config.yaml
n_head: 4
d_mlp: 512
positions: "rope"
rope_fraction: 0.75
init_std_o: 0.0
init_std_up: 0.0657
optimizer: "muon_variant"
lr: 0.00983
beta1: 0.93
lr_head: 0.00558
warmup_steps: 200
schedule: "wsd"
decay_fraction: 0.561
batch_tokens: [16384, 32768]
doc_mask: false
Each number is 128 + 32 x the weight over its row's rms, rounded and kept within 0 to 255. Layers, rows and columns count from 0. Numbers have three digits each. The size before them is the row's rms in percent of the matrix's.

# down: layer 3 MLP down (transposed), 512x128, rms 0.194, rows 300-383, columns 64-95
# up: layer 3 MLP up, 512x128, rms 0.409, rows 301-384, columns 64-95
down300 101:079113115138136092086115149107127147133102111099160124135173122139137149188101106087129164160127
up301 096:158126145124140119129129105163089102156119138155148159105129098156118078122176133129053097131176
down301 097:128030163105116122125139134194117135134169174142105165146142122124085146076164123109091141127152
up302 101:163184147161098092181068158123147141164102106183148084114138104136133136101088092144112066081150
down302 100:068149134209149130175093186066140146156098198168101163107141110057123105155120174144110079111103
up303 109:164092145121116096130138136135123079114158151111186096152175153080129143147166139138113130093121
down303 109:042114116168144081134146136108119117142119106184159155087169149158186131117160139161165051182135
up304 092:109069115130066146142126034144127104139147108104147117148152179226145092133116164140167107103101
down304 095:157152128126159124135138083088099156154137128110144101090147096147119080152108076077156085177135
up305 101:131126120096117167149120138109125108167104053151082138122124149171183162188150121108189157150114
down305 097:080090151094178114095132069127132126120087149136148115098096122114160103129081113143104082129146
up306 104:153137128146091110136157137107174141066082154117146141145059114121081102127073125091121089102150
down306 098:114127144122124128162117129147183087143154133208124078157110137140129079129085156095113107124054
up307 098:104130136056103154144139142106101116151106123139097052131152195101174110115169163143095111118142
down307 100:178095092103083151153101123163141146093126185142154159100118102085101105127108136115159196142117
up308 097:089152102070060115104141178110040161113105143116094169161095155120092093149090183154168109123140
down308 101:162144115178101088102097129097110094126145074090079122091143130176137194147188149123136208193110
up309 101:110036137168118122094131069099097107106099109124120182102136112158157116117101148160193174106149
down309 099:112122150061166099168164090136072126198117175096203111133125120158125123113107105156166150095086
up310 100:112115090218131134102176113134130191123188166102218095112143136155142137124157132104164123141115
down310 096:107101124218082110130114126071129109118161173167120071146157161131084151111183099158121207145139
up311 098:118176119114081115090176145145086172137073188123120077183144176076088157112139192155115111171081
down311 098:163142117133163104113103089128111154085154079127131131089082110159126190148158076106162164087118
up312 096:178139110126103050095131166164158147154074112123141118205127108057129154154109136137147135162116
down312 096:102130072124123090173171119077110155063128113181188098089135119173101172145153161089191137203131
up313 101:157129051115175073147158103103164095161109123037107142114133074156120126149183128159126078147109
down313 112:135143120163149119116108050171130142127101191120151148128153063119109101153205125075098115123144
up314 103:085151097140070140112145160087110099066119121111164152147102124118193093101115093178092123149138
down314 101:145118163155115198107122160110131076151139123119075166121122103118081107162120114115137145064168
up315 102:207123146162160116125158143159124090108107126158113092159166099120118089116113133085143132098158
down315 102:163208178141168099071157158108172144138090159118063147113175100155082175132185059112134108063144
up316 095:112060058145137198161187146113156123108129150143120191157059108093112115155113192151120159125105
down316 100:111144188141163082149170145110128106107155135153142147107064144179142182077165194101111101105149
up317 113:141156158128151174116134044134170112130129159091135147165184177103145121129049173112138108084155
down317 112:091091105173082092138148129074113165135116124089164121075127188136091138137104149064151138141189
up318 087:137128103083051109112146111114099147170131117149134112083108134119122139132138132109136169067125
down318 087:141089085123128113171152191078087109106106123153150107154119104147142098125192115094093155120146
up319 101:153099111162139085106099137141120161138144113126157085115132089156167082072156125119167137103039
down319 099:159142128083116129134188117132157103119109181139122116151111121079105109063148128191179145141125
up320 102:129142169106087136173127117145151114167142114102151073139139139106177127114081129155130150189130
down320 103:101107122139159181189161136112110064167168116232090105186189078152132156127116109121145076163158
up321 099:124118118124142134080118074130201119108144156143147175086192141133173128141157110176171152112123
down321 094:044123129132121107134138071069148079135095116178151114121177097171153060113108123087158124116108
up322 105:182104071108181158124116143126182127147088139163105103141139144101117131173059091105159158105096
down322 102:087108151098092228103109161178089053150110180157137180098168137127118155085123151125117094098149
up323 098:096133139137129061106172139113177094168149124110138116171127137091056092104110151151143087153163
down323 099:076109155111090128171101142175159105101111135151135150127097122111113170099090185142152102147070
up324 106:161148128150105139108080150194130142137129089155096092169043122208177152173120090043111126094161
down324 103:161135113134152120089080132166128132160149135158154066115122102159151129155157157087073136115152
up325 091:194115131142083108144118156104150112099136083114078123113106130116164076117111141177137061099144
down325 090:086126147099081109100136161138131155217068129142091194147131156223104137123115146167091137199107
up326 103:053099152169109158125129149155157130127116141134118146071137148146155165140101111137120130081110
down326 103:153133091159194184138146127106138125205102154110102096099150215139109158136097088100104113153098
up327 100:107096096223156176079113157116175142160060097126133158123126068090129127111140153103092188103118
down327 101:064182086137130149125092173100124152131125055148162184119163090159091105079135118125158125149069
up328 104:134090086112174109129130093125101142125197073167122133234105121131089118127125094161102183154083
down328 093:117084117148126129144103156066120095160158126162190121170075114117064113091200152114090128158111
up329 095:082141153116106150097139147107114138092104114144146164096192121094104175111148155148149156155111
down329 089:098128174148076159119085114146109134145183062122174096132161142152085115103104125150172124121100
up330 097:108146135115128174134165122148111108132150108110165089129141081100122116140142102084193104100122
down330 097:145124075193098087081101162129145184158191124159068150097130107154136125069083148137048095094154
up331 095:061156137136109107139148087102161157153166118153141119102134163082157068052138149141110150175154
down331 098:086081129131156150117124122159141099127119143177106172137103075114147114116183127126110141153197
up332 096:126176102071108157141160151137158177144066073069177100119173077155103106195178135098146069118139
down332 100:095096090126143125118129154080164168068123184175145178150108091179099170125136140106116071136132
up333 100:141160139163111159120137096150122156093155138105132132123117117134080084136142072118061113140072
down333 095:150152175126096110097088152151136104161108154125123162154146128118119058196075127095118071105102
up334 098:161132139196150126117149090160120128077147177131132101155142161130079138067132155143142083114074
down334 098:183178126067146114087171144179113155166109128118125106154123117117171142132129124135139106119121
up335 114:140172112139120103151109154143165181099097108129146139119110094158091093110107115088163102074195
down335 108:145092160140151132176106096116060089106141125157150123095124154189111167162137090141106088119126
up336 098:098110148100150150118100106070150064119203067090150118162143167125173124094131135133113123084132
down336 094:152120148117079074084176174122204155154091143113123098126123099166144118120117109091188113182169
up337 090:101118102108124133132137143115106127129116106099119086132099123177146178155137150119156130131128
down337 088:131082167087180197130093160105114160104108116171149118131121140178151196074108112082137120154156
up338 100:142102179186138132182149136067119095117118130115161108109112146118159144105047144098053113124147
down338 101:113151174104155125104147116150149145186136096068142117154137172104102148177080162138145083165062
up339 108:196132153075086143149118187163178121149099110084114196125186093114165098123147150139111137116096
down339 115:129143092083155183173112116110089120168129111127161125150092186151150110074090143163085118097123
up340 103:104159150150128144122154129078177067120132148118141192104156133067132061157106144093187168132142
down340 096:152108058120142114136125145143178148106104118149152145138116146094127078123145199101085138144111
up341 114:162150128136113134096104199159139179100071154135084129174177042125107088105116176094160099081096
down341 107:134187128142119114145046159136106167049132090093158149114129109101167092073134144134100091098097
up342 100:074148056137130167155100087105130162105132149120096180163131125118128110162096078118173138137101
down342 099:187109152135089139155138145120106104127182085083141090152160157115114099143169195164066141157146
up343 098:161120059129088118139128200121161108103186198127100100125073088098139118148074091156147107174099
down343 096:132195108157118139134097165095166106151185095136166170157176124178171131208174088101112111153146
up344 105:167131085086128161148142090198125096114201187132095125162127101108130156139126134069098131092162
down344 116:127126095167162141146146210146080139070145180170136090109129101157117124133132096120119138152140
up345 105:134105147169122120184135137144145169113093042122113165147089150125106126087082094119173128153062
down345 101:079151156088133087120153138088121107072162158155148098173142062121175095112141149122141125092071
up346 105:141174091052123121133097095099084092159059128088141123164082095104123135159160109123117135131163
down346 107:195105063103123131148116146120153126173076133063184142112101129094144131145205142151116131153084
up347 101:078113120183118135095151108081108113097151160117167150112118145153090113122067091151175131145101
down347 102:138104153119075195133125089162104156125133134119107106168099145114059105146087103136120144171160
up348 106:173147124114090084127115099191116131107132096101123082136118121106090089136123085128097087087175
down348 112:146128201166080087129119145129103100162155134136115138105112107129101116170157164142138074104133
up349 107:087158067113128125135135139170100133091147147097120093080173152150113118189134104106060103128108
down349 109:121157176153160140133188115115125155170132138136133183117149085097084120120128062148134161156131
up350 104:101150136128163131145129158084128166171150108151076163128122151120079110123130132113121135102129
down350 105:068163047136157209135161065142157156095150064151100114134119131137151187162107157091158159190125
up351 101:083088115137118176073115166165168078103126089167102140126125117155161106166149123081139071157147
down351 099:100054093096155190121139159131146095122061159132134184115084154119177094143134181124155116131058
up352 102:106101077147103106102091142155099145123140165074159149183163135146170070101125157174103068164097
down352 104:143103122106112171153101099131103156172084086108115179107170120132171106177123109115146117159130
up353 100:147125119146150165139108153052149138090139217120119144108185131083103152070127135152131109157163
down353 094:143105131167174120111108168122121122117203074100092087086154134095099125175089167148082175095152
up354 090:150059144149120092119110084135143204156149083202062160113094123094148144180110076151148177122097
down354 097:129153139108150146119101206183098124129085141099166119144117159107084207129116126089074074136118
up355 100:100145123118088135082066166158184141106142102095098157143116093099131117110113110163119172228158
down355 101:061131170128065139092100122165176138113145121112185092138094144094158172143122150119142128083129
up356 096:089147117147154116076106070150133107110155102121078142105123171157138137089135085176135129150139
down356 096:168122125097159121160128142138186150131156105113152141141162140164112159046119112118140112134140
up357 099:167109118111106135112113118121076121103104104094071187106132145109185133051045080150095154112150
down357 096:117123137143102179099198117094119144156141113138137129092125132171113106139071116115148166093114
up358 101:107093110142074092107127129121174219118113155104086103109100112142121124129122131141169124133130
down358 096:134140109110115147153192106137089141160118115149161121098174100193063108116046123146139127086077
up359 099:178066155112169151156117114110134153101093145111155159142165171134106078087135100093130178127102
down359 102:126094107122113088112186166147051168177159141131124141068126152119152170146136112152150082061150
up360 099:108087088161105078116151123119117117069083139096115092091151061109103182130097157067125179135135
down360 100:112131140104204088131131137140131111165142113038092118194145088128069180148084185078100146082144
up361 096:082114125128154157150153207092086151097087093065145099112123092214102136162148108109145159079148
down361 101:118125126090132118143100117113104134135144177095068093172100119097168180120156127117090131188119
up362 093:136050139142167064154162110110104120146098124134112082156097149133076137086138121169106143180094
down362 091:078171081100131079110086124203138124118205191122173056089136103066162162113134115094190180097125
up363 103:123125103128148160134166086108097085128134148099114103173082129115180109143111089108174106139069
down363 097:116090102144152172144085177129142111115058149156151101134144115132123128176181180091122139144136
up364 090:146153140109106162077106055095196152177105142130089177107109130094165172144144151140091114098154
down364 088:088152187200162135092075101066080149164097093109124103121142131076082111111111117162154140096093
up365 093:117161118147095163136103122134092166119116161159142109167168138160157180141151148144122117172069
down365 097:093185089128090141098109174109095144162116138119094117167151172091129123070172100123120181119084
up366 104:067151117101160136178118082161129134110119116134108114149067157141136172080154105109137128157189
down366 102:152093136102139119189135093105165179078090152121128128082143131176127120138108102108181109140199
up367 103:135065136212156132148075086146147098141173116119078167142076111139165155128168103155128161131154
down367 103:133111137147095136117121124158123205130134143125173085226118086165115182146201166189114117142153
up368 103:131169115153160113146093133083089079122122074155099135095091122115138077173099119145048139118140
down368 106:070075111175141177102112118139157115110171136123137142149174129078099158130061144122175115140117
up369 104:095141041115122151165141076101118116172162153140093182159130154124095136188125112148162081131113
down369 106:146058156158135152075153113143144105135161141102073159119135152137089167122179113108100121084175
up370 105:097145132126129110141065079158134105153138080127177105098126163150207134150143114124141174155123
down370 095:154119065124135124110160179145081119114088176169115187170132082123089095157117102154170127136091
up371 104:118126192150116130070080176127112210145148153117124120089107114180094067093124086170167150153112
down371 095:177154137088100173113127093138127087085106122102144106080145112073101215194104206112088150074137
up372 095:054088122151061114185137175172167108118155108102143186100111141078154106135170172141108133131082
down372 101:107068088112029152160174106108112102173160130154135135129136181168143083123138100165151154056131
up373 097:147162104169132160157122100163101152063130196098138198143135080115079106117151107113127094162138
down373 093:119110136112131148156101154162089086157150108137129075166164112138151110130124116119118121141112
up374 094:089145100159140122103108124141139155125126091111186164177158148178185054073139154191178096165127
down374 093:183133096083118103126169140103164134155143186122085101177115109097138116162151104137109142069157
up375 106:084132162101083113136099086114141153131123109132219091108108130085096114125108121115108118089126
down375 105:197089130143110088076200138062117114117095131089100114127156071162136131145103099100191108156126
up376 105:168143117119119123108119142150134104188144104128136067141131137106139090104073125145096141076191
down376 104:156125139128183134107134137118108114128129077107144067127137122125100154121156119105072160119143
up377 094:178072165119170060144137126090106159089116134114136158149110129070160097147094220179135117167086
down377 101:132184176133142100149094107116105171119112164144150151061139140159116148168175148127136137115133
up378 099:112144123119147050112141114111154161089170102108115116195123102125118136132130125166147130169127
down378 101:128126145136132114081127148135079137118156162131171114141152155141134122139155093139129095092103
up379 105:140122127090103182139086059116115145145109158132144126091079107076162104166129164141126134144139
down379 101:156159149146157107096135126145110137150126187100114128159095118106119214116129137157109113101169
up380 104:087115121114106162151148112126163103121155105078073164120153123091052104146076181118114147151155
down380 101:095118127138153147089145109142118167146068106149130150101157161111065100168143112120127163173132
up381 106:114149177171084071183109174109107074190127128142072097097106117143131122115116111115117123136162
down381 115:119167112145146130110148159093125101166161159120131088090102134129132090072118152154171119162108
up382 097:120165053138137112148090101163090122122051149105112126128058171174147085097142139158092126155153
down382 093:113122127110133163148023135110130084158117141082178089110120129147112120091157161160106140165148
up383 098:085142105159165126120086112180117125148155090115150164149155160130193086161098090156128090144082
down383 097:136106175119128155166108128135107139122143138124164149129072096188141149188086127140150055082151
up384 102:212118125092173172121189121143132131111045183111152121142131104056110108157129082155124155108130